{
  "head_dim": 64,
  "norm": "rmsnorm",
  "positions": "rope",
  "rope_fraction": 1.0,
  "init": "normal",
  "optimizer": "soap_variant",
  "warmup_steps": 80,
  "decay_fraction": 0.834,
  "decay_shape": "sqrt",
  "final_lr_fraction": 0.05,
  "batch_tokens": [32768, 65536, 98304],
  "seq_len": 256,
  "steps": 4491
}
Each number is 500 + 50 x the weight over its row's rms, rounded and kept within 0 to 999. Layers, rows and columns count from 0. Numbers have three digits each. The size before them is the row's rms in percent of the matrix's.

# down: layer 3 MLP down (transposed), 1280x320, rms 0.131, rows 128-247, columns 64-95
# gate: layer 3 MLP gate, 1280x320, rms 0.138, rows 129-248, columns 64-95
# up: layer 3 MLP up, 1280x320, rms 0.137, rows 129-248, columns 64-95
down128 102:460415546388444605530473520576515507468449574395551495554630543607584518491502513508484474483524
gate129 103:473485469468508509446511550477498517572459524443491484538526538525484460392459462518498515556474
up129 099:447523398460470518452519502598394508479419444537474504533500573460494482548469466500441522476533
down129 098:514592468537576421370549559590534468503497543422587529504483504431432568586494485537578492435553
gate130 100:479520488570529525503527524427415434526613498455567450521529515512517595484503591560492531512558
up130 099:530528459451536533524422581567440530351422534554569519512498442449480450482453442553532414489521
down130 100:488411503544455457468498492568506568455443516503517507444421484532498468410475490531436490377458
gate131 099:529626568446498500590450484561584512569571516584514535497500477539505563520453514575425556537534
up131 101:505487487490536480520492523499499586478525522507534440535569509620458451486482496470500564557503
down131 100:445520487558557478442543516551514513511514467608401486510519467448592585500507562416557531534530
gate132 100:547576470500441479586522577492518484459529515525489438493479530554530563513440495548438472523533
up132 097:429432590488524553566544485506451479583514469487529495553530423441541458481501501450587490595443
down132 100:488564564621421607470421532525509491505528588468499443485487520538558504540402605450519561550523
gate133 096:513493481396435439594552444501429538500477523442439454468580584497549507602493516474546523551455
up133 098:507593414470534546568472563516601520453536464524507476555570548498518620537494431427551608615532
down133 099:434465575508392496517497489519503587517405584511486547411489554511560563524607481493426548512416
gate134 102:465509531531513362482479489524456580476587530487470485589489539523483594522383480488450565449516
up134 100:516516514561556502556519407482433473473454498480452543468497464469478599539407457498468550444470
down134 100:504445473445441470437501463592567492426480482496449495408492520399493379489475441474456492486477
gate135 095:470539549469501502497553458422448491540505508497415517466476449590506504601450497494516537509492
up135 095:483536498581386570579592571502496443486476424454476448505429428403470431562570472475493447568539
down135 098:577520510478368473578583520529438546466489511454452441557537440474468443513451439600497516472551
gate136 102:508495437565576430526476503494451576492654505451609504410477427531407498538552480530514536484493
up136 099:566523545465570504452411419387465450557464458521533468579550531538494456533481499491521441476459
down136 102:642475555498421498506516454600406451505540457627501453541509480527488462607477524525514574542528
gate137 103:486452510525593546508489570523480598461466522517406468479498474548408435556473473489503449477591
up137 105:434482491553539440496455434553550534452428475581501474516524493411467498397437456510537491517553
down137 104:591532569568423534568472520515513538444453500494551488564575504509490548479488459486519560650382
gate138 104:509447441495581418540466481466509519526497442543544573467450466443439543534430634525409470530414
up138 107:636479497497494556431524446557497518473567465498468512455526505389574476524488542525510546519501
down138 099:544469556493563489521456522510511474461528429509589544559473517506483505463470545599545457566476
gate139 099:445519477569501475508608407519499397634543563540527486455486452563490520542524464507561493437433
up139 096:499484444501503487572542472446485468567517562472512588515591447541488451466457382460518529523481
down139 098:487449473463506427539485517470501502577475525470488600435575512475460494552530450431540537497404
gate140 107:488484474503516548592534565495438577548534552618441430462514519480517510589434536550559521499541
up140 106:406465491429441519453577432561529450501567521534476510477519510607475640516480510494464462547514
down140 106:526399520472459495420495449511563502537497564426557449577547495543552546544464533487625511429475
gate141 097:445455647477475454499498539498532502549497460529525495512569449464538442611569472508474553528449
up141 097:508518560514474547460451531490495461419512475457494427523439561515585521549413498618510496548402
down141 100:513517526541453523509551602497482459514479488488502514538550525510473488528529484514476523500518
gate142 104:509519438512601515567470438518525472468455482479516543461461519498502531515524481475468505564371
up142 102:455535511534468463559543545441445461519510610512470544546434533510546460509486510564547428435474
down142 101:582491529511496470551484550468561481519534579437561462531558415575544472497493504495491514500513
gate143 090:481556469497485443455444485510418484569564520476430543535559447649521486449463525488517525389494
up143 093:445522495455407444479524492510540498511520565524444510515421508565559482489509491465442575446503
down143 097:434529497548517451490534411590479425497507534479502576437481545507451511626465535459549487452500
gate144 097:581546475506536481502569498424426568514573527547488471494490543426468537578396502518468537579493
up144 094:498486404492462616424589420534492515438453474428434516528481424545521496478467565470414490425486
down144 097:482625444422473516527493549414573501479485553653565503478472521490409498505462499465531470544555
gate145 100:464499474471458506466590496530437507483452414428554462419574549453436458469517556454467444490550
up145 099:521550490371580494432503598533601489514560542470570603485484484448479538587474517530493547507502
down145 099:573597429493592559490496449410471490578508490534577529479480510460451507514536451512534433404556
gate146 095:386494475499507461496506585610419519528467461595453535410448478473492529531546476484516478490527
up146 097:411540530522450537458421475422469451479496464413440521599623571490501509468479485465473558486522
down146 098:459496518619488508574540560532536534400517510481525468476531645502447518506429421396440490486570
gate147 101:393513569512564512572540429516539479534532532433544531498464500498461485551517533506569536502440
up147 102:607436546505481513403560510528472446564514483493533523393489449536494584473538521452547606529590
down147 100:485437485514450499442591457549468508549523526446597537510399523514534457512499521538480523575520
gate148 103:508420499620500482467426452520500505498411479558534523470492504510446472434495520465426528571425
up148 104:469467500496481497582562516498475441515522490478473427515542437571547505465510476488581454460462
down148 105:490438512462474415484529516563437470367531551466510497439494419437498433442586563551469481534478
gate149 106:452539508517467470517456544478442592527600508516562504519477601474512480497500452508483539517457
up149 097:501461448468544444465490534467453540560519468466481399502492499523520536459500493433473458574556
down149 101:527476456492451491516478467463468652561461398530487483540551499463427546496403562405460540434514
gate150 097:541550446500550467515510497465511405513538532473566523516477542481568468516402479498492502497491
up150 098:547502504355426472589495542413562559504558535558582467500521539428429527463516539453520619501458
down150 095:448586477582407524572520462593488443530508535477578506489458500415530548554537511524547476571511
gate151 104:541460478404430565525490535558500517456528464486497544485485443565493472480542476590571468478461
up151 106:490541508521430517533525553514536385520508536417447489529503422447471453531419420496515534452374
down151 106:503535535435493535513588537573495510408499448510543554451470503501499481473473483520693458495589
gate152 100:453464590445555480512553450459517423491539452440432469478487528492470538468548494546457531477558
up152 098:390543499465535455510517421476453454514493538566566525447482474461509453447569510469569422559503
down152 101:481569520605466578583541514413491500542558455571538459482503469503516589519438499451488524505521
gate153 096:523534524513405505536518491458590489497498551578439507438493545553430582457436533473425566475532
up153 100:520489482559477506442422488456467436533524520470473612511538539502563529539464494505479446480592
down153 101:562540484358416542511540606496529471401568463599473472460425447524553567470424492521602565540539
gate154 098:486546465428408497511528521500510505480546538499467563465498426470556554501592570482540458477434
up154 103:508461540484476548568510511485451519477584488377456497471498530405533486545510532511541553447439
down154 105:530524469623471580551531482479475480513491480449498457626490479512457406416469572501466585537518
gate155 101:507577512433430511602418412427570526528550480433457402481448588471415517603483488471544451562481
up155 099:485530474436461513518428524542549585418555524505494451572491436429573545419513602490533549471495
down155 098:484554520560494474561575506546463412398603545445557478438471513518523481445504508508469446550443
gate156 104:460568497522591527420540610504459537491523542421548560402484484539534520495534588572487534537424
up156 106:486473488412492441510601561509556439509510430427499519488480517511529538442454505471386431500484
down156 100:456417516506523474548457513528489512483495460427530581522555347514552462465546546492522550493549
gate157 100:462477460382461536468443480443564531531523429470486422536400517585479506457520458441474584540541
up157 100:397574478443487471576496502511450512579530501528436581454534442509469497454517464443477526436498
down157 101:469565457493460449479487592442427488504549445514458443459519480509477513575435514450457409558445
gate158 100:550561448504622461499501464434580487457541524429605437556491578563506545596521542567508506491416
up158 100:435433551574529472508528568529443541443566586455460544536421629471546467497608488499484452483555
down158 098:518579490488646548568503524437593567490451546422411567605424459615548542491572410476515503433503
gate159 104:515404471555522479393605446465451608563501435533448572451549481518593439484522456485498555466541
up159 107:484493451465558497644536493434411505461495581550426496530510502513565523521452561520538368457522
down159 104:475549490444463494582536567541556361555516495490520448465563506433490480467491467492432491448400
gate160 098:527535453466465579550457589486579516463511442486574554572437466481512472594513411507492493525426
up160 099:522461545472500470596491460500578491436474587512463502496437545538435480450518467584543443539504
down160 100:531456598450444568529502436569474505460552497535494539544410584470559553486506494568537397462563
gate161 094:522509450458503455512501495530497498531528513500602503462547530432390507466477485559461434526510
up161 097:449443567534411547528522494469584504403493480461520335496563515536527478557499523536499549582541
down161 098:470463409384505489414559385507450468608557572479645544491515520552395521583520536489490467393418
gate162 092:423419561541530436499469467551494549611560512514564524529524454506474505534540438505464430469506
up162 094:543420520495527458534561446517458473520525427485526553433539460503499521481472493480613564511410
down162 098:419475502537467488509522521433474596517540585531555466503422484469494518548511586533523530482503
gate163 095:485459540461424559580463501486516472540444542457539468511550439515561603550518601500610491484500
up163 100:506528588473507546473489481590554505457549515445500570498547520382518406586497526514445472494418
down163 096:558525469517496490384446464519440471481578442449497501479522421504432576441598569511538443411526
gate164 093:532520458401551532523605495550485536515459441557456555547492559509468535582438500557580421500477
up164 090:441499532524484562470438471531447526519500449556536511515527500488556498580464491397437547463558
down164 092:411481590476525482453459392509435512458472446477457502450489554461551518564534547490508491472526
gate165 103:376469547542465496508415451509585477478489393532558434569552533566592520517556509611506605556528
up165 103:469473493381577539533555513538507463515492550512510420329540481513423497467495491491550516476488
down165 101:452539539450510480591514508500541426496537541471526517449445461486487498497497486517544541525513
gate166 098:389482520414473521507574397489486524517429558466507543493541468509537440489499455480564498445544
up166 095:518489474391503505484517454424464590436538541554502509510554498479395536507455435475608515524504
down166 099:477505565452544480558526412465484540473483553560466503495448523607415440546499463509544540479482
gate167 098:528442520453528482441419397525582518542414498515517562508421472490543477515516471539426572418547
up167 088:500470546574419583521573555510437411515526523499440530566406444472565411379468473516478494489364
down167 091:500427472522482477547522462491378520562555400512480430523490553544410495549517466463500459532459
gate168 099:488425532533472532494501421542580487458514543546536573463501530598465609458471500490434552572542
up168 093:485480486599487516542498505564408475544556498432492484552557499545534449596539533475543480486531
down168 097:451384498512468494424507520458445522485457473572440479497583426495503552503445564472435523487497
gate169 099:500469556452531606429442497528510414574544533512496551503424487487495515527505534530520498588488
up169 099:486526575517512540496559476563490483471497535473469515519548512477420486536481489510504494478433
down169 100:487585452446511461470456427556450573468447483402429462470451558460539569414418482512507512520482
gate170 094:475500460457478535515387537501521458567583583540485572503443502527511518570472505433549486433485
up170 102:472509485450503475500487451440504465538483592532480392607466468574590410575482507448508520573591
down170 098:474491482501469428484442576472452441480428498582539448581490409542431541462515430545509415500487
gate171 101:450512589521510429596551467605533461520493511499432519508421552632527556537455493479541417420571
up171 103:475540539496558404549590405503510415524598497477554520457443548508578482514582498492473404496568
down171 102:553554518552459463502583445577550445528527543531471499443449610508631515442529456564511474508619
gate172 100:557499508449563467490464536547542535508520585489452569410553510522508501469535400456397461442386
up172 094:525486527505517540451466414490576538488592583402525475526478462491489476457497484482490502519392
down172 092:524439527561554489472386525467480537518544551375445421584461496521557497546466436529417560518528
gate173 095:501525538445498527576489473494435479491495435553492468404556495515523549560489423436502534496482
up173 099:496380488431527519513493525513484475556440514488516495455510453534482580466526465498451527469533
down173 098:446419505489526423571489495435512538598498518466565573452557562590425450485533428417490531534466
gate174 101:493535484472504524478498467509473540529543469520378529525574518619556529559450454567507560448569
up174 103:538420527417337519391514481491471497526495408474542516496470448529446371544481561438425432407628
down174 101:529438533543443573534602512503575469504437532503536575461535540425498460525564555543462585445546
gate175 097:485512482487464595503436514361422491530495398509458491485506492559543503462470558522457578448531
up175 098:519475523495570458460520508562568523466456415487517462526451480508559553484474575463522452498482
down175 096:613528489400572400444448515480453450466581560599494551438508528547502505534494476571560506506486
gate176 098:513570527586548420510541508523510562497471459563570491579497488457410490468537511533496509587552
up176 102:431545482489453409477479479446461576454521537443497490512467535526525460629619522473562507525551
down176 100:466450549555507557456496496420511527424518498508433510571465558554520538508626552517453508450620
gate177 097:589473569440511469448483585395398565464494577480431519558482533490499491546505547510480498543495
up177 101:486461482522487511458507500563543475470571543479565455560585407525477504514578495522462597570447
down177 101:458542462431512466649428434562572575430489527470504539448479487485536388440443458596524491525443
gate178 094:492534509500470448552402578518487446571531467478462414458501403540544410495524555563501526504546
up178 088:487535520489447468495441534477439457499445480423533515443485444476544432530528467560432566465567
down178 095:516527484494514492492390620547434589468453494396494497487492452485519382448567558561518516530548
gate179 101:539583515490408498549508485498501526501541509467479562493524543515447540513534481503471455479482
up179 104:534591458515423487502500489555497547532424450507481583478513462564469471562506509470497485548461
down179 105:456543542519456488501523475537539513511517490527540400446554543477461498597551422483450536533444
gate180 103:427496522417466436450543417555523458573481517575426483489495440451559537425534515526501532445526
up180 100:503473520473442499504570472483439485572477476475540501503458489518507503460486435523420555445542
down180 099:562505616422511584556518537525543521448504509559464546476523458471527512429505501507533615542494
gate181 099:509538559455516507563470483510530535457567501466365452533584536624537518445518541491486508437490
up181 102:420585362530508519479500502453552536402582477506362425535466482437501544516524496547455508523534
down181 100:539411528562513505468456424527434604481500535527504443502499504460448481509474514509534499463451
gate182 102:535512512350471572526445581534484469430473539440430554467493412505435572462577492510506523451540
up182 105:617424413429480523388476407468460537439486543479541500530487583448480505520467540441482488558432
down182 104:574499524497587501500475492551523487464378492489459336427509487558436608524583578464491532523488
gate183 096:510467478546523600374524437495469489599428539460544414524412514585449460464527502443517518483521
up183 100:489483536621495526488457500492389581528469451546489486530540425509522432543602431560491477413523
down183 097:533605557503488462455570560510471458469541504529552515622539392454477511516483484463483511442526
gate184 105:488462505457544485517542470460560421545501421491571439519514472521539470449471458497413555612523
up184 106:529524553533473525567493452525437344563495514442486566548522499567483499535609492486448545485455
down184 105:395480632479494457472529484557504499454503459545497489522503518462511561496559517493445560485416
gate185 102:567528497565450612455458415667504451453500536507625509537493464462477509482472459462433546449546
up185 099:539379465495535520452483428473441447456557500520537524495518482490501378466545508572578511490574
down185 102:529519461522406495595591517488433593484575496500474480459546452417426405441502494505468545517482
gate186 096:494527483399469548469556461516586575560497560503494525504482492480476495484462480523503548471531
up186 092:526477562468546529499476573444563450506423472570491512501491484586417571469518513487577481466401
down186 097:552448526472564600536527443566502399587429520510592522521480526551466490537530434438464511537452
gate187 105:494469501394492549545472476411513454466475507546563424433522529504440533582377466556432587518548
up187 102:529574566487541504436555461481468528447472392439447531502514599484472472514544507468570487589607
down187 104:532521408408507471444508415462456502596553454509520460430531528499447495506486451428603475517491
gate188 102:551589497540489639504465512424560517571442544520529538580456491596483569469430564510465500423475
up188 093:505486462604469530477553492571496600420525532491503501427511497552467490547538487458474501576531
down188 095:492507530525504544496594536431381507465468509562508521554518444647403512460508498479574489492458
gate189 096:473570550523528513522483489537445460497416422429525485501570510509498508523525509471399407579442
up189 099:515584440469498505428584477598521529415463483454531596456413548553438498482467540509405526422458
down189 098:484457535498415464456545453591454470467574551553550570430433497651423506560486501465443505472474
gate190 098:569511558563417571506468439492497462537524477476501507462420506543518508512438434483534408460522
up190 100:576413559571430571463496543494483424485466475419484563537455528443499490552454462461540467406415
down190 101:564514577473519515502364560387506450545531537530486546372529569530574521460511510497541552513611
gate191 099:460511506403508415532564497445390446578473493401481448445560522490480540534484572466525532517554
up191 106:506583566465517520529510456463541542510578500406455519554464503452424456368514385580578484465534
down191 102:439493540527518506509487474452491508600522450511516501543531519460584552573421449481501461473494
gate192 098:450492489411563479444460370475507460481458423505508515490463565565559506550547523564503441503591
up192 100:506454501511493556364564588604540460435587555508521575593490504417464496514511457505543404520540
down192 101:496550553502494411531525514634531510433479516534516486476469485473469504521450471418471505413501
gate193 095:594479500555582513563449509536482376500486452397536503487534489562486504448459485537587489537578
up193 104:545513488476502526503487460520537495473531465527535462516491556525510518505496502544487486535515
down193 102:565427434543467503546484494405480534369404518535463513462510479463471614527459485389483484418580
gate194 098:551533475539500409439467539511516388501548436643531505392487463470469500545489430545523477589531
up194 100:445574568416607561456533567509454476522490655500539556535462432496374475452484497498421478487468
down194 099:571567543462610530470513496422528497540547503484498442506528437536420500415512498549506556495498
gate195 094:507484520471484513530505567521450445473426545421515454465461604493541518533445513533574538440583
up195 099:510414577508485565494407500524555410506564432492458570494508540456614471493627526544478481506527
down195 100:524513516523510482554545406537582530536618487525449512533477486483563509581535539549457476482463
gate196 099:432440453521484467590445548477537563457609530492540552485488564387539485524432459512436477397505
up196 102:569531514511496590529498497508516468518479565495577374430412554458513538565464484551535606545503
down196 104:501491557464445544580453624463435455479565522506501464508453549471501544505493444509482527437468
gate197 097:507510515526597448518535527523417508481563503389569582481552477454493453448506529569409446490456
up197 102:497468498451580517493573496490561538498531605558371506489419435523507557435466461576498499448427
down197 100:488456532449486524408513595467474522545461474475448518507521437444552513530498477535473516566578
gate198 097:520583418509511559534567524506501545526589457490545580466495548573485513509506503486486520507515
up198 103:430524467380452500487631447460520511405574502559447551482467565570554511537498488463561522525443
down198 100:542498498483483457533442556448498507449518543493433472504471517527500407551498577449467522506529
gate199 096:383479556588511577491458577543550568536563552557429519413484469564431518517431491501543454425441
up199 100:476468526471485584567474405559472499440503479592472569508560609513530489420537557558453501516557
down199 102:494586531487490479441536507482524500518515437534558496542405433465369525542479521448467528512559
gate200 101:477546527513508500465577510574603440504530628554514446436510517470508451454480433423482485476566
up200 101:387459467388468406480496505484549503415487468495443489488475494599537508489452507508476548540503
down200 100:462569538465484539611421546408572478418478549515359503473601459498514481453470485501517567510502
gate201 098:525472441458451490503420524592448544537489532524472610559490533536432522565493532421450537560491
up201 092:528442568550459445532503505558554496516392595514388497538408546518412528559491532520437456429509
down201 095:549562476548496502518456415534512521512525541510482467483517545567495563542514479478559444593547
gate202 105:579506490501482471515484488423558637493425573498517355482553489463550425468522591454471560501536
up202 105:482483429466523357492515540500503577443541508483487413478499433488474423449470556505467443551527
down202 106:518487648520533458495480568497397437570572494426575492542453561550490505521459540488505497534474
gate203 098:438627493411460515523527516497561537566502471449568594515508443503401464532549419418461552508491
up203 103:490473505438564552441519581427506566626456452530520497474523497536521462543513580513559477473541
down203 102:503455556520425503461501533515528521529527560561528516492514443463600476476504482462456528534407
gate204 100:428503455470528507461535509508429412491491384433405580487506452538459640430563513541527452431523
up204 098:492436481560581549466424474465561486489516406523430495494428495478577454499596534507576487455453
down204 099:516561503537517525544535527500544599483415503534442506533571470387577463515519455444512519536598
gate205 098:493616584549510466450499541473496469556427563530578527439586530416542546538431573468459510590520
up205 097:485476586505478501552433597626413414451502535544527463546521537528521467397525545492504498510533
down205 101:491517448514503526551449516483497358543509460520540496551440490617524490468566570566429493514473
gate206 097:514397492514491436531525470599567581530451492467505361476444517473483504520441519495442546566574
up206 105:490547498431550470452442476531470503544497474566574478509511552488543510485491567620464466527509
down206 101:553559483508468517526520612551477530614599439489527536473556503449534514551570526559502435484464
gate207 090:532623426527512447430528502422477515461513502433486487466501469529474446451394489576547536509559
up207 087:538539475509469432395522414456488545480474508481525478539495503522484400490456481537494533473516
down207 091:531418479461486428484520472467495531564422453562503504537531434489524408440512458468448527565556
gate208 096:452535459533497469505576455433553449466475424445504476506526480571553612525624493498471545418507
up208 097:506504496483509438431431487559567551482523549469486503482525500593509488486495490496505518564472
down208 099:534545429424487531509500472550472595538523512526461483459484483564535526421540462469473452506502
gate209 099:474532373387463514460580497565540484516593475548539478509481519630529490481548412532515464364538
up209 100:485524461542507413419609520577528486514489468571563376404517586518487508505431487508541598532548
down209 092:510403511399430513485456487513455484531584507550427491499500526478434450495498453441451623488502
gate210 103:516475498542523432473428560568518461541464491510491504535500438516464429516510526486547480483455
up210 101:481523412444449521628516439494510521507533559451574502484556516530451554536475528430510459432423
down210 104:563480406445445545603459456517494487516535495533511508489548470498518475463478439495457501443452
gate211 103:549460510421476483491519471469417549486453646509486479473441503436482548479500470537600487487470
up211 096:463464516509510596500489493464550471526445506470560508496502494580486573398562474510433484467508
down211 101:489381547483542483536539492480420424487539542423562532407587527539470466530496420461533547602479
gate212 099:597558429513479564504554413514499508506512482451433462478475548443461476502554544558503465483495
up212 099:528383554513601527539515457495498417428439522544517597543468511598476515455437454446544470446519
down212 100:578517460391525519552476514470546442586503504416495541533494533467515497559540582477450449510539
gate213 097:476559480496574517452515462553481507476470474391476548503505413547526504499509620538452476490533
up213 098:418516555526486477520468590477509597476535461480450422522530500461473444552492528425449570581505
down213 101:528554418508500490470505547468349469471513541482509439545433600580497585484480615536556432575513
gate214 100:494561474551504438577570435448452513466499529554543514520553456488449533606508538557518425541508
up214 099:496534456475512380470430412550451534543436567442454430400460391510534452541491576439527460464496
down214 100:574549393462540481488530532502565464453398596416577543517440405481481482538477446470411452453510
gate215 099:490528572520460516522490535509530519474465613566485488491434532583544495545463448567437470491565
up215 098:531501580517490461507467456445533515483517546548586601433472503528495474404565541521624440480506
down215 098:507486609387589450448486504515583432552512487432497500472474401493420527543408517557515516462525
gate216 100:511501415568518497588472478525500527454491455502623551430548460501531544569519507541513528580499
up216 100:495472550561502494446534461503506473500509476553514525461487542519552554531494528498554554505424
down216 101:546427521451481526438502461498528547536436408530493516529464560391511575479548523508466440442524
gate217 099:521538467490469457505472457410537474578463468555536453462545553550464557551556385470553525477532
up217 096:465441523529455374470567441472509552473543539464501568560405447506560629454447499554478507520604
down217 095:504469468538473494445546467547463505506553522404500458575543516490440449479497536484401507505499
gate218 103:499552440562514487494490472463548557405449451504375521474346466438598502505489512472521492548534
up218 106:496489503457591497602548382412528529531494514486531580489455538457509568536563495462490492505506
down218 105:501458596435439602467577499530465477562524494422474524447455394515514511520553526560435492491473
gate219 103:478491509559535497481601547503456507542573504501425459479634505523504532517451532486496520446565
up219 098:544538562547564527553407436508524500556556560547519573511500467466582484570443453452542429368483
down219 102:506564430471599500457474510497383470640540484540553450472423541590510448470483485611532472545441
gate220 100:396478459616507507538476572552491519521531512610500547498435536517491514473477479483431426515406
up220 103:456565463449477515519435606455566565461547540486531420581461503461557453590510495512544430524482
down220 103:517440543591547513526501508561555498581486532475418531556522484435396602527524511522430495525444
gate221 106:597570465491600397561468557494457430558442534504423560507526461547482477526490534483505445587523
up221 098:503496534547476554531478488556544480513560529477453555496477529538462531536561482461425497517444
down221 100:527511456527489511467523566508496505504532529450475506481625474485491496415562554442452472517444
gate222 108:475441521479544516531566454580473496523584415500430477518406480525394492566447511498576491530469
up222 100:540556499498465554452529563356507534495472529472527503497571461459479439599490445512437473517494
down222 100:541529491500400532491509521525566496432523453546412383455505499481462474504426452431496483552470
gate223 098:488557488490439477549577513507451537493502496572414511552496452579481453474510519420515495533444
up223 101:514505533495422587477529499452445439534578410553493542459502405477578366471548477502484491590431
down223 100:510467492458451459660516449473484482477428473534424497509495508477535521485410499464413572510540
gate224 098:555556595528542489561556558466434460560510440534501491539447509600547449437530483456433486446453
up224 096:522495443467528423456522501489467502532594552522469542492543553556572465599511485392536534411595
down224 098:535504600460449505416493422470489523507489439529495392532481430481457480472450443547489492495427
gate225 103:478511473483487497442470544461538534578509478453509541435522501466517430478420530584466475516515
up225 101:507457477548509538554530573635501400574454543588560602528578482519451535517459537509478406480502
down225 100:552484484489482528535448538471481499446499585493507496519506529573453556548483472524487474518544
gate226 091:485440531453512532471453527507532582490442496505492544465514477578456502499525442510481469443481
up226 094:551563498512547520517530490456481463507557533474496520566448491441530462500499515543534507550454
down226 095:546511457582492533507598522511460451547485451445491442447447548491467480561459572521487532540454
gate227 103:424455466571403515547438486523470579584534531477531587436452501447499476469494510441465491505541
up227 101:630471471541573472488541574513412609494508519497418520467454447450513477523485498425410543547505
down227 104:636443518493424495459482495424521414509494530500573451513478473570427564488532472486535489530499
gate228 097:448559506423602476446521604509486547533487525485534573458478491507514475476450443468552532507465
up228 102:464451533582453564547570435569551475448574478514516491514416510381525491551474477526484439438513
down228 100:600489508532575571565540471558485501473592529422483470624490514452545496470504475540509450485541
gate229 098:506523438425468476445404416426448522515520529469566563545507502567466569486497453503543556453459
up229 092:492559509481511465558490483518498510507493454526554468436582469507380470535514581494522475523470
down229 101:444428540579469534543538524523529600489507536554480572518582480575419638481458574496487455574511
gate230 099:492554504453476504548469506509553581578498458490489515431524605541553523531384547446477522459556
up230 100:504543476578402403486482452481526520534524552483507457524554490395520490467477486548437494526544
down230 102:428569480537494447549535452551453458529539538505476512576492514425511494466519484475478507547607
gate231 105:454516523598422511504497437467567487499473536573466407514554505489461489510571460576527426570463
up231 096:552500589536558462500549540496577487482565527536432522561562475516430633478569506461480592552480
down231 095:478477517486539489486530492483574503635471456506503502518418535446519416486509472455545467480520
gate232 101:555445507524457514543581479535466392400446557477509545513490532526512525376418553471547545547465
up232 105:568432512586508484477437557454494507380518563514522458466501410441502473455417459537565519471487
down232 103:548511559514520515498545500454589516466612507469478456575580472470553547485501609533547510517561
gate233 097:424516468474509475540543640453490563553461552478527517296477465461599499609524514468489519496451
up233 104:449457460483468493617497381411410406489482482448494434453516499545482557536417472465595480565502
down233 099:513433571497387499517463428448472467462485448568560432454568498554479424621431552491521536452599
gate234 095:432466496543507413542505469494534496514463587493484529406526552475532488573506545486513548536515
up234 097:542492492575504552477498538527437534484423412449564523563512507515492471454583572488597458479482
down234 099:520532466458528519462570564407491477495435494518480527533498501518373531534560519534529520521516
gate235 098:458551461502504436567546498380522509532478485542501472514523489505478503469458480471473486522614
up235 101:521492496517444506495476488531479583462543488516473574557524441479456615537529516541481473459464
down235 102:584381515486530496418483513543467422438494520541459508444483545493479477498491517495485495509455
gate236 093:378488551548449527486519607418501605553611509572431450535498533484485491557460541483563481484437
up236 098:526510538435515504590473489560486486407555599394466537418479567437500571462413529466503527443525
down236 098:475454457548539626463500484478525495475480459461545486433488511489504571585488503448464356472396
gate237 102:528496501469475415526547493506478511464488430591475554472446465433552507460567549509430450472511
up237 102:485488526498553508452550557389522481534505577497529430546452444466519634578406473428561544402508
down237 103:431427570452555498515505517487451647522552589541567456554483482556457618422526475455552540504497
gate238 098:514645437468538502443478473424472436456465501533522496503540416480550580570517492508551503450394
up238 095:459482622480508388505476446456536478597491444534482474529408449487518560551435438514571407474528
down238 098:544521588513446484481508504501493525568482450548527512498425558508556436596534555447473419510490
gate239 101:436473554421518543478565542536458480387522589490533485526463478416551550470537417603448488546358
up239 100:524445525497481527518533467526402526479458439555487494538484432459599389529497446511455497602483
down239 100:460452481489523492507470449512538574595456573487480495470500493502431566491504572424506533501473
gate240 103:487569585463512562562467415497577493501552426391505566500496458532480535489482599503506378456532
up240 098:475558483593442470392540443580525370590447584519528605509496442487550464437585430514493489530504
down240 097:406658500545561471489520651498470456548493503560475495590505458498498514475539475471574524503471
gate241 098:533579451523536542553425461529544458445555396527507428410355503593441495445533470585486457556561
up241 101:456496412597517502436455431506505463498534488529519520522536573418560532456535502488533512527421
down241 104:488575468508471470515491511469400570442465370514575510568548546549616500432543582505498473611568
gate242 101:475489457492521522546536475648527524499533575508384493491549495482487540515460461523533475580525
up242 099:543572465557521481521595454458492555631498592483516516514443476498494480488477546382523497437487
down242 103:510548569560482456482546447592515442519476480501499508574428505604615465474499502450473490578478
gate243 099:503483547453494570487550503441427537572468476443412495404523505525469453499505476497484465521485
up243 099:452507472466530539409629501525492548416527425526461540527599471471510533486578495438434486452510
down243 098:461412438435541491452545590459561571381472483435518512610533428500485515485558513400543415438576
gate244 105:480644557534417361467508530465487483455510552494494488532505469466533438500548468501480489547456
up244 103:472500486580557539571511433489525490573505393528440467438524495494556480555491527447519430426455
down244 102:558520481571447519475449512481497433489566511517388447501504531488608459591491550437490489354445
gate245 104:478441392454520481484591519484576497547459532501492417449529548485458473533457558584476485524533
up245 108:502487495419484580442444590533484450442495479551572580474486504454405486628477506540543562509512
down245 106:485495439547530505490632527526466496506463520571496483464504510487508502517444624526534429582488
gate246 100:522555468508403581403500472576468478486573468515486545574524518509461402555505477518421572490590
up246 099:500531538483573554500561442456422500553483425477587556550506510519442517483496485502541450458468
down246 103:533488601439539442419481402473521492568482550507554535500453467443421488446499496628523487477452
gate247 104:505486515509626509464534542509531498450550526457455421538461438574522366524432399452484565493440
up247 100:555496555565527488498432545417509486550454526445529477597560447528519527530535596532477515516550
down247 105:420522551577461440576495449552512524461483421574551513557536477451601542514536461461514493478507
gate248 095:466472503450417453488548607518552512533508528502470572437471485520482531532446553511465470514526
up248 098:471608386536500502502571466506601584479552516517430491396498595547548499424472470499525525449505